Each number is 500 + 50 x the weight over its row's rms, rounded and kept within 0 to 999. Layers, rows and columns count from 0. Numbers have three digits each. The size before them is the row's rms in percent of the matrix's.

# layer 2 MLP gate, 576x224, rms 0.0478, rows 432-473, columns 112-223
089:549533452478573505498477521500480519441503531573536534609490412509568558496542436497421486508429461501518531522529488515473439454530515444449480425488659484505480477490481510473549588476624535538545482549415471584449530512505526443612441553505565474509523532467384574498492477469620479630496555463585561489446577531451444510611522515459
096:502479456497459452664520513440494496482504457426520494411607509404484573418435588449539469497561632469560463479546498460570496523485519397550450422499588520554494623511493578454556452537483535520518531546530445558516551508451465543523537542513531530492495532474514537357512500553530565566436558545502549399423441483538474565512606530515
094:532547583460503500467423481452446448501500512474518414604602541553500440494513560459549517564484438507565466423552442555499474509378508507468473514592440543515424479517539508494472470423404462488395495476486470562562462552462485534482450563495502568501578482508534437508549424518569600451427494515550489568495586480441555522451531500511
102:513477412526476517501473426444544420509522487529418509577537467393373534554535505515489536431475487480548460494496470484432421535485525487522546429612533484505575470474588417487594426460574489533462614565495479423555474472509487547475504532490478587426502534533485491557472482586544484492453553446517438368540457566541551547533519623561
103:502536560446462511451548588469474504531534494526527516483509514510442500599528485479510515437485490433576438626590473534530479501513577576475431490480552447578542490494487433529463467449572535475548472446496567533464517395452421468552426530531449567467496515539482559553533474506521503447449539430470479438473578549469582477481465528502
101:552408480486483460552476501432425570430591432499519541470516524377517390529468553454411416493441508474514483563475491539528498549452498453518604430490561462558530524557520531500553547462529497615458442593532512492561552464578357464438406484424501502442553481500438406533545432543424560464451468484543480463529498475452461555492471510507
094:538538529530474580539459490488513510553466463493588504496509453497532602602411542508451453516423575516525467488607545475523520529498557531502514449636446496563468487583470534525422490469496563501517489481524547528458617553499414519448449497516441499494536499582484484552514534498462401452466508428462460513502521480539481536548444579493
096:568484575548500498484425539426504477505458506483578489479457507496509537525543541613483538470576446450361448521501447550606519526509496555580486501555496453515460501495503442541474573560478545586456460584362523569457552481502590442436485456510459513529535485443480356441541471615509544504469481492523465551486436440429407504537504456453
104:435524494517503490510519527474531460509503494550522388569508485498389544487465563444478402446435447496440576512572500492522414473484459535518502473639475443444473538450618449533429514527482426547478596513600575469530543489452422429523545452487424482540513493467455472439517515445529425443492546504499571520537576488556539540513555541521
095:444467539467584470413486537478470506486405434439555497533528571568531514500490499488452550529471451488511424445483474515535426527497498532510510659504483487472442599532534501546579554431388524438548501449480509566463435462486586502450589472452514478479466463494504456543404520451391491429491611559497484471543537574443530586507519514549
096:448505493522532468515587518436474472466457482503607555485514520564454404401548552497521420589623551528487470394499545443619466496486470588530608457470565521459516442565545483476463506445503526548589429456528452470447543430492403527475569655482500477449372446526514559518377507580552543501514503468480457530491472454452514550456480503532
106:477544617504520436539549523417500439527447456395520473569534540488550410457477560448518542541537507466520439554485436520479482489477479419451538490552431503453499479531548553469499419484449489508500523479532515511476523479536435350589486473560448526426531405560576489485466508546495517487551479443471490454628435516544492485514554493485
097:535532482493489567464436482462489496540505506428568488416499544438436456527513494445568502410550523533452371493508501478512454529447508429489447520539498490438562484559598555557467566515636395539569497564452618492542501486472589548534531511448488521448524433523395419501506441524527438518429539441526537563504433468571397512431469505497
099:518533477458499469519478506514451541531464550521564539490557458483450473420409552481512423543486520466540445498542473489477554541442590445459546558498488566499496552587600539455434453478527549462489420485608487494543436458427483415464575546526495513415494500556367460580560519630537505502391598618543550578417500532456519497456446477428
102:541487452489505427476393345506546539457499485528518452486473568472407532537526509539522464489573503525566492470492424477475532637544558454590452564498495514469466546540561465502423486434513418432512560456503449658490522546536579573531480473528492512595407414483555496591479451544502509474461521457667486475563461491434510501497539514543
110:526365501392582557503548487448577474492479459509509587569520512503506482587482536492481455518582471481586541386450512518587486525551552513529519426475465472505505532486486686527466519554507451411573588469581500473532554560504482486448482470554475466449533462413480494547555486470518481506479501479526425508479416466485522584597475584545
101:608551474388564496493523461492533507478575452460519479490507440445454554482419598573503460573476535492502500530543508496569589513505541607502526470533538466478479552546560504453448491461532490485512475523499455579628511471473528464546453470575521433492517440378474571489600357436495473337491491457486478499571570466426568505435524484564
101:438466520513580444537436451530457516583516528537427496629583559452426470551511457493454442474514516544526526560578504521427507447446443548557515462460521539524431465567520480451506450502493466513542411492581469549546459601516617471497462540497512571522459497452459521514473538438454578548516603545499543531372486507455461488462517465505
102:501513552566443484473519495498404485503610570491546536568451426510586469553489611542460416470461524438491513505528487524476397455461477458451489437467534571514461499440489446631472409602449515497430408448534514558524627449539485481506463562480461557498542461519399469493543574523555522525492439487511427496525568402399480350560502541552
104:467543587544557532533408480501503642454482522468495494563451479515523431501505530514474462548473382442501485517593446568454397471481460540543523475456499426515476429431468500384533457573486438493553477557471522565497462470523513541516440520544391551397518480498512413413397525608549556525468595533542498521423487529468549503447614531527
097:498485535414589482500505389579406539516487500496473414555579496440542527500461467572505477489464546514451494524477512454618543458546566492431545407515519441540477500442477457489511516417411535462453509476469530418497587441531468484579522514608448537400589504454499534532559520481517475527398451466435500475555436496454513464443545448522
101:573537555520498447617487456628508455454598449509449415490480411465516490522580518482541514495416473466545570583520504470569516456513509527417494492469487502486466520451534515554455487497581487484568467371550541425459440534619561543482537484476376512354492475485531559506526487579444589548461518470550505519528496491545510439429507485530
097:495471421557546519438489443556506485495461476445437501581581446420488485469402481469446460413527492510493490477428404529462464495453489563479534466505548501539570488617558484457499469484462464533420517565473477443629560620554480440475450542449504488549482594395460521448566428510488625538482461536598491555522460460422502480531503514530
106:536485546461505487516561571491480466581494509547532444504560508535529509521560519415502487439527455511493442512604440507462467421507489473607438505442571512510405471413598388514532516479440459432459470545454355515535503539521529472623560476573449442459478494501477486462460448556626430516571480462519417434476490561444459528498452451544
107:513496516518619464600558499531456533510512479550523556498503459450474505450542501515510477519528371555505454424434524464546486496512541392535507528474493465633550471485564514525543539480440552466524455588465441503467537488488513527534483593470440477523517405501487529437560536485507451504510448378567421528483418524457468493573460529552
102:503444535368552471493438545558389442536490482497640515489536424491436527546481501528493426535448417549492537411436509572604553535497479509493523460466521496542562517457601501466442615375478513494502496469498556531476580489539558526581475527495447464539488391430386463521485460456545498457565425489497454537382512525494535447545543493506
094:469476543501478422599476567608552559419500475508547479566567465481510451477562492493634496464548528516566551491524518412472446437481444501508496522465456537547508593433418546448474499479469509480488421515542478422455484592553483458451423461553473581541572487508490456499538545634474605455520524481524554442446533527438468434451546563424
098:382451498514490489512453487530606567496481479538535479509440495516539574508521547510462499478502383585520459517512560511523538531598498486528494544457476538497532504532539401390515458435482454517479494457491517569556467491495436469527527474613515520483453437429434509439560447447509405449415483568566426450471527446532540384526489511536
107:482438597423458440505497512395492520455568501553541456472432564471498514534497564550482545454483491468485431511566489475480516509548502455518433505488569545463462562531538548382504535429579446522446459484536452508422520513563555474561503489478451538523499479516448443482514434580529502461491581490555428573405438511457493498460620511506
091:553585461452465489471489571470487467413467414433429513555502563424472536461539461614548458463523524603545438438488485476589506484441480389515490491504476526519479519533530370471404411511402535499574445536537520522489470537472537465468592585560386544475524449481511543453462523503567470528549466579523512526528464488441518496408501488527
103:374495505549526584463502553446422514570524559454601486499494575498457468534456530452536515559484505485502421598515499485491459608432449495550467580554514495476509471432543601570522403417521445491467525455472530544531502588545443491538508560539476471443569502485615394479418413509493502438440515414532470478459490545565477503447631490470
096:485422488463534419470531537513589420584543508426470591447529515499462605503439566409464405377461489490542451481435557496483526584564594476500423526497479509582497512559476414476531517466546571471460425526599498516466443468398502434434503570497399517436452469577441489586472461495635484569531426461479458609611439519448528486542520544585
096:488511442529492433608462528525509452463514417460560473413596550455432420535485539446516498553484516520592586421435513545439616474469512550519477383469441486600467507451485567500518447484551565535512490449512468441496500520505474465461470490573490555520566546489481482494468410422536458483571465523530545536629437461524536468492464482521
091:546395490520543482525453556525590528501526512482407486442540441499389463406472533476468466456473557583568531581563511468576525534572501461417587593510444407553541593538502534472497418542525546489468523535591472459493459453520395587492554560605442588493555524489442505411644499523464532476423481572470514493514524529520483554540543526415
101:369506494557523405455447607479512497411624464506532413554480491484446557478485560573463446491522509553532484497427433479472516487466450564532475473540482516571424542528515533423516574399431388505535541415596466537469456590523494470553460552496544619490469500430508459492563533466489509372428502493577416574523470490454481518470574504476
090:396485397501507511523534427414451437488506553519438479562487481515480540530342533472472476557566598465578486514505422498461526514512504561502487458528437483421559550484517456518585507528516459482533481559493491495508534614558548505470506535462517542507521532422476487498548505533532621484555553588589443545527468471612495536501531491497
102:490464487462446438458475461502513446462521516401474558552483663518461561495492555466537378455474512472521440474442496435455383535542494439508314537530531540432500556437480583525520530486476453481561484478468481428517576478481515487492476545593508390499505472532511629493475494464538485532508521571498544579547500481511538440549516576512
103:541494490446593400543507422551439512518461584504540498489543537487458503564473541537480497553526499503448404471553547483643495566453517572579511525445526503510500509487581547472437529460414458560578525463545560498519584473533590506461450457626548481490445437525577578518539506491630441482517576392513421501505553448508551553435549491460
099:484513518563459508545530533489450455506448462573477494491511524497450533501466527509568450588534510494417512499511535412528469506571442452548472595563522479522477522495530478495550497513505484457527543447586503459517469592494523458416515460496484523407511402456436597507466537653528584534468420542464470450494486545504429515483602584541
096:569508445621512553576467477513414445482539407488577486487407422391548540418506553496542457490482491446458442437469484498520565498454559541586585470542531504433431532560469492580477473506500538478546474512467429533498472482523567552503546490548530500493444503438537428522552419539592550512576532471469498495513438470490493462452481498500
099:454532422520479496474440519532429473474486475490462474524413586579545440548553507435420492525548591480456468497486473455442409570519541548481524494437562503466489538501491510525464478569398559578486430576465487502557531410551504478535475557546361479513489488438494389458539433434566486551549448536558415463509541490406520431582490534645
097:472546501491504453462483441601382462626580510540526522482502512480496458575479505610451532527486450554489483452541539490496472490409617467496527585537505468479504414594467524579435454493460444585488385531484536510472473583469528486567560519492497441525440330513434493510478405500457462471546538484526479575514514430488420486461567570530
# layer 2 MLP up, 576x224, rms 0.0478, rows 432-473, columns 112-223
097:504507528534497480436496420473434458507506522550554503517536505564527602464573510473460470436447507443527479455472568538454636487555470439497487461462462463456520508627510496518431490519535458465579518492512524549559500439395524554435425501603498477506494519518395558557520456525555445504513503633475475485518470484576499509463494500574
103:533434449414559474474518429483495505496530518576521496497499448528427478458528446427464485602435522502521482620556551496409431393524512541566467570542485398488447511545455413484505478497457518534587533484526582555449444502443477487527548582458455514503601456432481563565418538532471542477496458445432483510474605542461479472478492505525
102:448448528584520515519481497472558500534492527476574526534548507464476485502515558420508516448520486514429483496556557554591561528437460528544420585457483444452520614538545487577573449516601446478526516468509446539508477527523522444523470536513483418445476592483546544456548532499486458516406528494444471395470527589531474523493558525405
105:519523447511382538547416581488427383577542554520545568487496488480563550469517510595543564601612490524585492434487457464518441436514586557454450521553552515468500454519498498548478487480543622429504479518429440476482506489520527482484477416472362600490468544503409490476392494568473510488471487530482511469472436548511506568470457507496
101:527555545557378464490498505442515373410496490530546492519552471458620480496459397449467503443585476461517509504454499536416424422475384576562508499458570481548419555482460501506463418590508509482592488510577515581539473552460635414430484523460565498591466516529508581474527470532548580548491526495540539501526489530545445630479507495398
105:437513540489427457497478449446497507521657576571525470507556504519436445437541454425453450527432574451551421473494458662460521383525435494468531497588454471533548536510539581617519559513384521449537491620507505571437562473501550454469589464505510535540528518560542388489450538524487511475473433521488501516534458523531512547504437483535
100:528513550475485446477537477485400511567438473461490552527574583501444529516443413484576478426442548442497442559535529320519462471446433394535471456392522546578525479467540502436428468452513524503451414484577452479510486549476453466444509462433455446614513508516480507524566555431510458472542531475372572493509556432519588424463418509546
099:445532507440456564536451460452482533567528557425459419533528549522520457501452457496405563490402597417443499566519411512504523454525404576540469540453528446475422567517471452593544492525419446566484478467567443518516509539457407559483474606431502530438457576476546436554492586545551493473588531420453498477501527504550543479373497590531
099:461586409490440580434428510496393481514520531513499529515542470542481503438552504465429449424525590531457475496496489533519451450515529468438449477492523380491570505536534540653530529528416568491543537481416433542404498522517460487476532540493475456432463530519517502480488524519521566452484383494450525558604532447443500552513458487561
097:476529495533549496563530495457522428412529416479482509487474518485523538389450471507449552506571495482514521528509466533464488490510501515438501462503527446499569493557466496429602567495531532519548481564434532585397546492496484426514484584542511542496529581620397504426506563449462532522485623438538506649552475453428458569515379479508
094:483440547532492444498470507503469498437505583556430480593601482486440524499466501471561515431449426567494501471487482470482580446491399496574425592468463563576515494464545548569531552518498425511482516509511522478503445488584486508376412458478547479514529459423569556502447482517453567513392422552532540413484496562474511506519621443542
102:431542476512515489506522416447497512524483499511455480521520528435495409463478524471428468520531603447521453484541502437572427449495435481403490475517506403525586517449452558519532483397444535527499463489563488468509490429590517457500548551499553510473517494460529433545502459546526477435537580424540459561444507540458608468431478533519
105:509545494521381506477525628523608360475502439439437485467500441522633550516527470475539473466468446520501511364419468448493498468538505474494566502531491413465577468518532580397486524490546520518534506541480488502482469437553544519506537539487562505560441530655377514516577515443578414415465485565589490579559468530482517493526473433502
101:574467542524505527497486540542445531465604496432530456571592505499463427570482449461512490423589520436572515440446485458527563498510571601553424438463552523565476414517447523429465560437581525550503528551475512591475480494515632622459525513516398546501438469384472458456450480409565497544492492479465489528522557530440556530452438472506
096:584537453449493452567585545487497435457479488521538512411532395483581566550576500485622488509542473460528512479553448535539485562498622500582461495446543502538488400578405549480464521557523496560509515626470439446513545459543533427457428439497508608475509489551529420559528440479559468484518397451492508516422508507545441388516477508538
096:505547481496480433535515516523532502564599482546416531519451502507405556410585546526505584546473469541501430422446587491542519478485507526589406447491472565479513566619507459441572414408456522446485530531538480564498487491435421523554449480468518473528458454409569582435577495450485479475469432522539458466472497506462553386472482418531
104:540503511549559550496444594545494464431468376564476599488524470523520427522557454469558507477411554546585498534502513522555447511472610456534487412499536483425450442555469571477546531535523508513520575550469516505429466511573436460529460491500536536454552511570456510490578623516553465539497497506522597565487466468517452498511374513573
099:514527496494405500555510558461475438439431451426466497565547471517530424474521505494404490511599438611476499417487453431538570480537461539557517526419493488522468442457467457489519489442507446541474580579533466462520544483494480568574507538514544529445560480537419432521466528530503460483469419488490523523456481552485486546501478466502
100:475494415506572452571446495518491578501465541524470547491451443409445561562464446426522560474521555457523418473551528513489486559534578524445520497459516503435424549574494558458443533390592547526578431544528510470448479540489539578505512389516491567511493421492500438503561454546516498428487476521469574436508517497459500515502497589523
101:463428418436442423574494524555527471536583518458524446449505574444587522458583519432614554441517528547502435624501577479447450526567475577523503548472475462512526525531580528545529514514506580613437557436449484484433548547523411512552538421601442450529475476455514473528533473401462421436476387527488451470577542483415519468513523430504
099:450477469518511487576465560490440377469582419413473537429513485519526576510586521440459491405556440465450539458585508506465528503495507480523578473551523583460511399569559409538579600530525527406459466541495428487482591446390424540556484518448436471428463551423446519449492470498541459512475506544555438499479549488503506541563559523482
103:435520583517503592461439492553560521504474487516583530498500532524534373538481508564570532564539498621427565435556520548554541576475480415564581374451497472463453512479523552511484471420551512555536583550482437450508531483529425521486435441475588530536401515516520517411527575585488501554547514547517513451476463537565401541533402529501
101:538528537493570481471549562527582508466439450457449480479465472565553579388408430505480554530498602501435455511528459436452502493515578517415458562512475458490563512530478463476478433408511484499544425491608446527617479558485489584488499573515491559518516521469529514501518535425577511538475458551450506503523446544362446485618506488440
097:609576488534507525465517456565475469400482528595549459534510482525580485512497483530539497544368475482446512521478535552555507508481537488522570397570477565575475469458592497468520573503453403543457454423547571602535507617507443577583545511533458517627509416504461517480483514485466470504565545547523513536548487474530530496490469483528
100:565505417649477459481572632520440520518518482438477491489538541558451582389418488564480516418470532463495500449458512408546530490451474480492532470478461600620407479555526535481499489522430503452442499476585473437503536525555543544538583512539486501485465472450615466512529417481537433410384537445514495545568518435548532443480477491507
101:571502492413543430548632428556426531540611513549511460479541495490515540420525485431507513560548471518402565518537557481502514430570570487534472466515586526518494403413533540484557417520488430455579503468521465536531490582475470498470478571493481498510537500485516398458541540453538481485447517454492485526409448467539486423389455509492
097:541537463513436434496480484466449419490545489564497555548459497511498469554470539439447503447539467499468436447532531475531523542430485446567522603483526553484533416565483507528634530642402486448451539508387506578538452468515414512574522591480587453520451415528463458443476487475534553583422507485578509490418489435459434484469493541566
103:552551496413494414486494483543515538553558565553534464540560433437484495550517504399537525601546506501419496552498505495495544514565452513539546486477530561414527444474431474516505491491442506562463506530500508609508403500520487472536450425459518522407469477419381537492529448554471542458510504516508474493496519433476516506545470602504
103:518460480495589481506601471610580540548428473514514525543483550578452427538466504443498466466541530561500531480519476541539521529547521451407467523493526460480446479468457437590457539530510493590481384507474406543479495549519469512415561542520541554510469495511441484551623433511560451508542442501462514545549455470516424512545425495448
096:505499523454489468415514542438511499502508427495454500539471483472528524484585533414576466497404605509447599526480545579450505455570483489485383471510399564535483462583442508400510466533453501556491514465545482577526460580388458444428515545419448501525553462580486505526501506582560435516518491594499418474519492497510489538505585544506
104:417420428560574452469376466557423526369596527467551594450468524592464497525526482457464526584536469491599446435458481515416496637479499597540441482547551500503514447498501525503493464445441632441489510514424481533459506558502529503527484558485436458525514435472485515500478374447478478449477555487519432627489577447458454523458498559482
096:478542504535500528503456474503431556510494544531541513574458559495487520435528545534533514568445406467398523435476540563470493417462430579519570555513441490557476490424621437528469526519473489447531501519443498551430538489432518502554474517538404495506476449440645484519434486520435450540568560390458485546544470451458488532456480541489
101:460484480527606541538420549568561386479421486481515457519458502493477516530496430565531528451429541568425512482513440562500551416448486551552499400425476560473568546514498552379488424501435536560461552399519559525558468562502614556534484516551524491562507462430494486526559559548472450503478526586500461607527461545538545434528496502576
098:452458492520485552444516473453507492476349537527497527600596457499497387562496519612511544458541509558537451464534487568531530537476489568533530492428565451435453514482530479437553627485464475492481567485439451466527434483565425405473515495396603513616428587518476478457501423365601471544519512681501464599466485515483445574461515369575
104:447493439595478536412506508542543478463436527490428575447418435479610472517445534555424540483549527547475541440440486574441529590416563569488513493493449558550593441511420532509526486487549501583472475468471475456451458530600470466470504582508578545572471448522505556446549493522497503406549467477512497564531607510521521511578538528511
096:414494571538536556479441488550521421542441464457526474439537497540468467385500448525527421497569515549453453480603494430459396484467513532494568554510478424392600503467473468493530443431572494593511532596480515493491529459487380420572440511449501481544521513483539585446531450544481446545451465497508543505498410572521530424518518588493
100:569542466525464473486403438502417514539505523434482535481550585454502527560539575503501457466481529547456391528592519440473507478491562478466520414562580501421534459483499487461464456535626547523457479508480465510453491501551548520442488516540470484515469547499452509453535613550445485395435476444485517564457496494504537436513560514536
101:553512420494511472475557443529522454482509382546379545518527453495527488508449523511595563508458494496500468508537513561459467543537499573486389552403523573472499471546453488568480495388530543451385551558455531561517519603471526551490508442453517494575452497530519564470525518442431455428525511529470457448464465510457441478532393504578
098:438419541470526489435549466426458382520626433447601551435445495536608499381461512533492522488492552448475530417505499458569508518465478506430448435499479482500456473418412521518522492459500502389498474518452457528456567519482586548436533484523486536450521492473507479524450488441510533448487535492471483417511513488553536539476540452512
099:542489519435455441456583500476566513465463498600499466506460499500490502485532493496481537500475472542464528506573470463445539524558421398500487377564503523525429532509543564489477476497511547469462452523612511486434552460493431562506454437539541448527510461526518365428511488538481461597631458446529547488497445446386567519404508491575
101:480487441531469453543480397445466477459512525497565440527536504592534531546400506491598515504359400536491557442459531543501483502561517562532394433536485577458482434530580501480506455593525412530540582503576558565552535572499478517448470560476454621417511497426539460513564507481546513554579484518582407445489558525533520538400477560529
097:431443427427540537590469442506455459447456448549496461497385482570485566523451462528440448562498442433417458374438484431529430513546438558574530571565484456468482503434577436495498451557511522545570563474530473585456607455511465525492528498605483598570478501507520501440508617506557524492455476473535448495423475494434537507435501474427
# layer 2 MLP down (transposed), 576x224, rms 0.0477, rows 432-472, columns 112-223
098:435453492424496435486454472490490515436455491464548521505445478581481464494570406510455480484464456506490494515542427528562452451547515498444572473593458507560432545535529393458412517439538444519512505440515480558473508429505480515513516518547516536554480497549481512543466448567514457527467442533454540609530460499565443568420546364525
103:394532458522566549422521483571496535489489459471532503397460454418480477519523530498506447484540499501443506523574523550501476621413483478428493453431441404494464495434562527606480479409571510520523545623519609486502588457479561548504459415548493526481433486509498452510462431541540476463557551550517472494581511561581455402594433584518
100:554484510475562488427494438455553486552470456536526491609551537515498519517466513506463534547512440513552462506601529621484609569496473447529490484519473557421434502496582490439489519537481516552493535553468468561397442492482494503491402539445497518493464554599499469531388463574488442535559511511492584576506575548449539494439442429525
102:442518487475502609520565449487504513498481456420421498568533512451559575489440499453559523451527430475583624468464523486502469486522462608461498410515483469524455429504498478496526478436474485478542387453442474571461477561380547470507432488512583510497557545471544452536524463578522538555558586487438473553481509421527406454545477411465
096:529541427514418418546435466441470516452563562505516455489548474475541541465514473483572617504563470458507536487494506536527489497581477459447522437483434459461448505543569539519541481547570411475468500487432488515453610500491513475520492427457531489526548506428454486516539381451483546602545455577500513484568555471434478491554565455495
107:368530487457473388551529492512528550538498485491457520598625482607574465547491474579553440420562476558452511472459510473512530476531416498488436518428469474457517510561477485486510520601489530484447554389498451545521465473476532448638570536597546517468506573554515526480481486413439483513454514499480507521516521473494464473545461441551
100:421446477532495478497552473519472467538488483495500484512554502509552500513543472499525427509437530407493503484479595639512641481509523533327459468478505526497551478487558478572493436416457483494453490475489411511451497444608576484573476537484503547480481490413479557456504453483418520473546482564470519514526482479583564595453492465491
099:531559471545407453467515483540480507438476512537564523558485602566570496413446429489585532479515474519524433521473584512527462603516459559558482496448551479504488543485544493470569508471453566507414557429519510529499515451475492476499498557434487454523570507520459462502545533581505460588655498530551443421503455538396470478452555475432
099:504523465461460434513470489513524502520480552570443411475476488482547444518574493562447463451421472483492443422510475488507603461637518509482571566438513530560430507481437523512545536480456475486472414446634438491513477506474407402534510563509493426522470354595538440573434423411458499480402528473416410427419415522442525431525490506471
096:497527444549471512461487586521427498562493463554550482524497403490489533352404506521491517477522561513501479529483520545494500535538462477443557542578578443583490550467513432451506454427501518475532463565515463406560475414476601527559463581505422483496570513482543502556565511546459506461520473447496536509514500509544475415533526543617
095:482356494530507507462550457478468551447560547358476453587499493420457384399526532527499480418529479536520505473412524546513550495541487500529490452523550584515525549551526458489610473492432487542554494450509486490554481434541383439480487485528564489435499417572468529528531556587457487465466496550445424504476438495374472552575570623566
099:486561478521475574582465495426530521493520453490530412483431491452465512470466454529490498502511591544582577476531546451523575525500588532466483458454512418458535518512525367500507497484519571520568447438574446588490497518438456528513541493459506506508469504450419523525551520536446430454450474550446627457435555552498563433577542522608
102:441485470531479481477406502628531514491482540560580522590477423551451532427601452485615496502548462567468616561470461522576464508515581484466505587527523523486515483549449550496516448537539511461456542441457592593424503429419594453494544444478505515526485531528478595529521605586472513485648464455512488485587517453447507568575568518565
097:494465453416457467451528526467556550611398487504528543584522537562530467563566531499519520510481469445583566488525573525466523627478413490512401420593525527434522512569537523574445493476492579428540482489409591554440334583514524514423522643442492471477560495452518502527441490506476556511475476509544463520541488396497473480487462466571
098:400525443580450525496458371445525451556473455535512543484544433570452556594490497504435461522443419423548540454413484580400563530515500570522474464485487558492559413559463469601496438581466495513471568463569465538475421547497474477462505555492542454543518552488524445501500472482476499496530484475508532413424486493574576496510574470472
101:622518513466518554503511431545522488423475460533476603518548511471519363493582508514518477500408476461576458585442506461542415566578477618516514498479543455440607489398504536485511452511363573555485498477497547555446382545556517434478494593379476488505564494495518428525472561546500570430405464429498465507464488460477492532476438473518
103:474434517461406539490422471463480442536490514493423445460554538476510516529518489545557461402462382450553516518425437490497523384579494429526456544541466472454490467405555471409519472474474497539433587549517575519494510439565477438533534524538371513460516449420504429424506503480494546483511510480473488519546434598541485486472500452388
100:543498639533579471543472544407481417522478470474497531485435505412494510436547434475504513500429522480554446574432513375570515486463536525496522636550423591523498458415493523526482469403545445485419566633535530530474549533552495483527488507358402490540471468533538510464478569545431460550458495422525517525494515522472525539494510564528
099:467367407479428463641443520526545453546508513514536513454428478539443451456572521431470475429521394481450448533510507519481553472563460506509532503473508524571491498562529579493563582544434449509499517551517471536471581476446515448509505423404528444485436485523529530466404534391430524484529516501505417548523467464533500436437513516514
096:552468498512487408516502530480466479493499541528444485534519437472509583507475519506545472420544546477473529450420445513537443503499541416435571529414563453417493481526509540503502528493591508569500494535580437448394496472532568482629617551498480571519441496462525509484441576536428533447459387471489467462547403538578463525425479485581
100:570518522472457505489540425576548460600465532510544490479541414496468561515515458478520456379471495484491514538456469574469432575487554495477488420499498560470466530470543465381449527504550488538563521537454559507591554557476474418540549435528468480451536493548465475521548427541442539408527447479508468533576389469472460559469544514501
104:615517520474481565645559491639517546507541487503495508489497550529595533488566452516521499387541494478617521516575533485521502515416550502553503510485393450520474465511532574602499437500402519487480565430430491494436439484589448537478477507475563547549506518446419474497491457581435519521529446413447501469597478493436527482481426489558
099:459498547431427518493612445505535466414516375545571503422410450447513483473603476480485549536421529603500522545495554529552444453625518541511607462524540467421466457411512529498511554550526457492489476443535504540445549511446621508476465540461569522506461463508581429494453481588446512483447566476570551468516498441516574559487515462534
094:550509408519454546568567514558584510494416500437450514491558492513484441411473566567478504471534507573462488558503548484531551565429554483497567476477478471514470495505515582546516468499532611497472492506480406437540521579501491465445450491478532496470484497553449536588483599496589422376517520549556499536492394524385492467493450519520
102:508402499539497484512457533501530534440474530364478402524455551426518531567534527464518462430497502504552535455536542527530579456615461514430506562476583466500483461475413513564463406555457480434424478462506535492553513505470510513493539483504468519546477515536456514544440466513445386567489501423398444483518464516439466511441530407503
105:529521543479423517535517576544614530495559576497587487454575575496475503420489475455561441539570492443596442422528506416495535509480542501439459486475398477485498521514481492537548478629512518478516504506477522573509485477486578502535503495553454543458485389459486515493499553516548487553443490570440507529485531543537563445514522423568
096:513508532496481501455514561499523431486523495409561456472548553467558580397482451475419498486533538430515561503465537483456540609432546554381364500487536557438540512553556494525537501428535540469527498496541544444478520544521481500556490513584606420408430513475491527489485531475491533543461466519537459552435470381483522469478520432613
102:533504414517450524621439558546460488479521531525531496546526521450529462442517486470542489484496535388524401557531440467562499458582514491527475563496503551510552486508467479527453444464519533493558553552501493409532478555448451537479502472489479508418451485510428527512481418493428470462550631474431516497425570524494580424451613456433
105:498450486456448460478511557481447518453476585577420518453456475457492564476593500401626434516482528506464501516533570617479479499575384458471540510445537477453516411559501510600497496545543384409527472478498556551550424548554488487529499478462473460469520499495541517473442593382474449552490504542494509567435523475564445497394511517476
097:527503467430508481517511475595441498574512451401455512449624531429508501474494453461513547473569473507486554493479505524470386459488584562501521494437499441547475472548540529525540477514447486395372441473510521467389518477542501459416537538461568484472506595470444440478643456492601560466540441537496458547564491478380422512558424534508
099:574428510545486474517458538496474527428568522499480537580489528556463394448481386480453480452458421489476388471324464420523447557540508485489487514407494563483514441477475490527452414506370598436482451484506478417501508535523449526475459515510542499434521417419430439568537496453469510427535471528513383504486562450540483556478519501524
098:411392446613479496461469511491488480548554536490435533494589565480392562507467518485443553369479589426539477526467496465459537529589481486427532494442298580578505477515444520462524531520577519427492523518523546525549482472550544494463599466467452543458579501569468459472490384526426442486552465461504513578399552483482502500566496511483
100:589511597559531563533502405500503518424478512473533384453503456451455429503439456601494497491460538579506467507544555472525464533467539467535470401455457466523522496461509547465465477527432544465436532462521426497448428544505484587515496515635550507422491574469514500606495567466545559535515518535509461476474487506590545453478579479596
097:497505564576460529474501547483393495392564453478519548494443523474478536439447414428602467529536551558473508438522511485610522499467513465430480477451595622448538582473535464486525462573464529520505519479534512480503495573487440575498423459537457481571389446507549532541452594523450497465498521431544447509446467491523529522506516508461
104:483517498380394596433474517548481522432539500489568418413485476403548471561525513549527503509602439516517552516561476468475547439469493537407469456501515505542488419564495478507516444503550593468569471544496409551533574420506471475388480566535497465575473550488511562507514468506514529477611462516604574483496582503472477594511579579469
097:515431450532478468399558484519384547516477391503433549525527472513516495500555538512504558512506514484489537577449499528554551428434466536427474520460509472588565518467502454493518544532469577561496476332567441580572468528451466439416486443575376443484515502517439488440515463520516565468427403496482507528447472432471484484554491587447
100:496486544506451463505544455509566538492499471507514489420532480536544609477539494490533445487602518532400534510469525465457519517584465577435405582553507458533443474503519500522541417528419603503486588464457513508531527491459430460511460448560452579548564509500604518568642505569486489479527578529545438462554566447552453490479618500486
100:527461475474499473458495522444574535408535479471473505512567532460401565403484505460491464462404467543541539547587444488497517561512504502533593511491504555507512518473449534493477549528547414480488483539400519537417457498501511487455519491451444455586479467431507475526489417522392460566498425517420576407517393510467547431560555512519
100:490515470534558583464483499551501483449522484525518486498454565551575582405517537543507590458535483522491511530510465474504452567472500486464439454484539456416510572469550489404471434577496566514533417441450525511442430438491578541503617508563609510513467487485428487468513547493477535475459461583511450447556552506500507547440515375499
098:527417498479442543526573468555493602545497368525603625515553546408534554539520489535519505555498494503550538572450515548479573533506552606471469506445542492507472509449483507477541489552505538492526495525510487447472514526483532462509463414544473488477589490498523486493560468587511424478613436475546568449489427511475491538460453627618
101:478518568480465559489610534572519536545464482484537543578482606520518464482493528441499515550576491438515505543499508560509375579471462531524517430556504487519527554480447458514432582430556566516562487562473574379564460431549481545427474546505446490494603458545394494590509514519558432439518429535518569444609472520423520526528473581522